Part of a small language model's weights: 3.93M parameters, capped logits.
Each number is 500 + 50 x the weight over its row's rms, rounded and kept within 0 to 999. Layers, rows and columns count from 0. Numbers have three digits each. The size before them is the row's rms in percent of the matrix's.

# layer 3 MLP down, 160x640, rms 0.0725, rows 109-159, columns 0-63
094:557421457521482522481496458444481479625594467425526436462505587469664432427378474454541507529462413516724509494525477510386514530567432496476507505451575504502434494550436518478494531596469489
106:504576516579489462423510387453492456543547537524509482454440481503482454422676460438419469398458477384572496525454476446550446464502508403459419435459487524512475485505442461492498448493423490
093:477482553390464431474455457501548395316560504478433446535488432495492541559433491472524448395513502480485492542493465457436464504398455532458453405456490483503402448452504477445438483443473487
089:511439508473512418477472503486495550611575455581390495526460457544452546581452431485426473526531567528298457459488472495506519460464532468463454503483508512481474410484422500459435538464531495
104:533534489622478523520524514455547523475593499700569555479525516589573484580627526540495540502486527439442617586567541556570563554511493492537566547505532504572591541497547489525534528560539518
123:488459429465464440456567492491403448507475380481451466391493419494506467509477402422401489480417497467538493469476449509425386472473491406505447503485489507475552473438490441466452558477468460
090:532457496629454538515556593474503499379503433664541496538498579488672491440470545484513580454520494572679588541556532431505544505530397472485515593589426463506524504547556531593478505636561552
098:490513471470493552514590440507498498486448508527550495501469495493592542587492503463469518522533527555489465575525477442561581489504563507509545531501528523481596544561451490451517526481485527
110:569532543472520582500563511547557545435556520545572491519536528526436526583469523525539530581513497610573504523512586369549493506590538591530500533513546525577538572511522557611517516553506547
123:511589508514540556515426606545568557571469500446558545565548629443563544484592550543493539600591516569417544507533497497530518496549567565527583620562497490502488528522494536604581497530514543
121:498471428492456482451524494471411451527465514345455466421441477470658405475510458479417466517445418428467511465438505528438460427511515451493459424493443459476473459463468489415430476497466501
102:459444452384468481423539506469488487454464460434388497434441485434491409477543468456445452515516352523489505499470515516477407431462428442472511418497552441468440469480453395412450523550402547
124:492516536597530561480478493522553592440403472415535525574566460507555543515580555493539585505545534567402519545511497489493463540537476495557544583527445512539505487513522553528561556556520582
102:409468535443517434474472552506540518500368535589492516479484554434479546453398504516438516456497494524602484493483463497527495461560558498592450582519462525554538475542484477510497518512455522
097:408520473510506438441568413445437470447530387462516429463436420425390518444517452459520475503486422367525506455456441540457422485413521452449479420467474471508530512451466445474485450482461411
123:517479554469540550460465481503554556455573473554557453553556538481501567471548514506560541554571518477555423495491512493526603528552558499476578570539507535545487520526591545581492465463623475
088:500499490432522488510452500456458490422478478456490467467488407492447476429339484442494481353474460529674451497471508575495501493456466483475469435496476444509440454418470469473526590473522476
111:505396451461448433452588455490472431470607441476484477385483465474480478532486486489452451467423521501485475472473432477470488478473478376473437482485489471478576447462458476445432494479442467
088:470579506446492472504525515530541484626527469460478543549441549430521536469583540527540483470534459560551458449482514508512541540552490527487583461522515504548582559526516549593455514551495499
139:472459471480482457470547499443438421452527451444440421483466444462415419412468525446456448434426436485485468458451479548464481436458454434423431423436481479480467451466445492409434457476435427
099:529455468612497513510458532519548575512515493488524536522563548484546488392392533479544537563498474451404533550502519576546541537580539506512549575529522579520511523504551509555517474518516538
170:515578526572531568530306545547559561520392583475568535556528600542520532507489505561530515554552549539514527511547556506539577521527565566555582541527516521505411538510535535561564527515549536
109:506532570415491509478420548508537551425438532591549495508473531465492557513635496558524520480479513614437455474504546636481528505557463550490487558547553544541477496512484506553551472501558573
096:498582518487507547544543440533530527506467599299506526523524548499488499493532557557594535579500575519594477437507505439549503491505558544445539577541511487558520526585576548513604528518560531
083:524506532537454494591382660577445572480515502628433516545516528479538553558548476537538526472495548445505596532486482499525535501539509472551457522567490525510517459565469545456551503507544528
098:532440492448519440509450444469496482462544458573491473474496475530437495488443482488490551410519447574526430445527466555529428475565454450491478517509538499510469553471515487529466458488440512
089:512448406428502508512442553523538588504500550519475583554492486529561566593569549460484493471570495494568419584479555398527621435462415479497510559583548521444530575511490441502515434482476594
081:535480498474541522558467502459520466484595522533480530564555528569459538630401511548540453458482595504495500542574523470486511516499475576542500555484552489479444483576531531540460493459487506
082:600547572390510544576434539449522514455497426516446513521530528520313505425489533493517402379486502491417580562530645428460483464490427532537539585510551527431474496439537492481576582495523522
081:512434467440525484501554437462482463508537470454409527470514490492593504542399471431500567467451420487667523524470524415459388467527531471463443442491542491502481478432471430355463451478460472
109:497556537552487509485517523539500508412401556397569562514514515506544524511495529494587515507638544416646482517538450455534497545513479540535512491546495504529522534519516493537534464562571516
087:468553474509487549483496584495513485543469533366472541596495519429645433431465518529524497488455442421451469470496488438533539471552553526517456532530443416508554569486467559529527567509455426
050:478440457390570537461477449505410514612570471517510469532449397467447484448479529456486443551596450520487539574398542485514500478469478467480527399546507550512456569463512460491575540504522507
101:518543483606511491549443483507457511483408521631486505459540426486535543538362535486435529439460482422467481506550510490501497492460486442465541490511535519428393475430440467545441434522530483
103:417521440550531472496429444539491430530531570521470460467485478448451402442480528541458483541485438423345540451478495566423462510531466506542557436497448457478437467589453531461435536500450475
111:466449431410494472485498485522463474567553513502429461475495455461543399489489448452473498517496470438344479517484500491446425486446519474456488426442578523481520492477472427417409551483516423
067:534471558554455476459661521490495493541553466367455568509605536463523586509349466501539566437524500438710498501514492457494444421539481513565509536543554506538546507492528512527407596544501576
129:552562517588470534514490565553545562439553535436556530573572589534533533493463522589518552554555501567529537523551505407591581543534542483557478531547472502513487546533560529551571497522548516
075:536463466602613530435406511565534497587483592514501504445488553515488523535439525547500466396454501571433513482454485461452519487538438527462476453509556484524500517537584498520478548556472480
080:515587582439547538462478477518472522521517555525509505520548539515572523484474584526502479481526541560531402463445521577574573560571432486498576499525513512470504545577484480563531489454519462
095:531470381463593553525473494520425504521500549561486429562456491510533436498496488452504464478534511478701570467495501461499472548445440432497479522522620546474479543490481385462560399478510408
095:489549553537423481523491472397435376500430532527370439500455499605615496520470548475466444520485448464574517538481484511477508532446488555470513454450416460433470446433445528414528482501495453
055:454525471534501535391540473489468510561516470518526477526460414524498401437517504468524504493607483624568473481457482490537446487456531486487507457496489478530525606488542404494590552468500489
090:517499459538500504474470534493548489547569488523525499585464520413545527510551450478441514554507496384326521471449565467523509490467540505523477483483499456394516498466489508517504607483511539
090:543498495411549463542481507461530487443515450609534453552500540600526454503476478516500554572391548404498495490512492401420524488462625478480518548551569520535406479452563625488469500515420546
094:555490537601511503444559514542561547541470559419569528603483541532666533611489506560476593491447592502508521503524503446540532478555454501545450458557582538529546500464478533529480581460512549
080:462459454623506462553441505468468442546385542436474474471488491533671487439467514494466546563513402417553538489470463508465526530470471535466537486505440454428571457505490480465435469476417511
085:513405473442444482575489573453504519505504397492492427442496486444558437570518525457528513367477545505664561515549510543424449524449430477450492516454419496537505494492450542485408446478475482
098:487464451390422427459481550499465483511575491456506519460450459514406516507486452503534430417493479492512566473456529545460503481467521498498425475472522415456435415464518457450488373512478482
105:476396474469502427494496436411501472414527449449465366513465437503517464549471506470476521428508492464467505509469468545481476503515492464521493441493519457502399487478504486464433524442437508
073:498539433379517486405428475566465448441599516437468492542441520489471475369527543538505482600456524570502420443562497453522528527482514536483469501510561555494599428483564525489542434452498459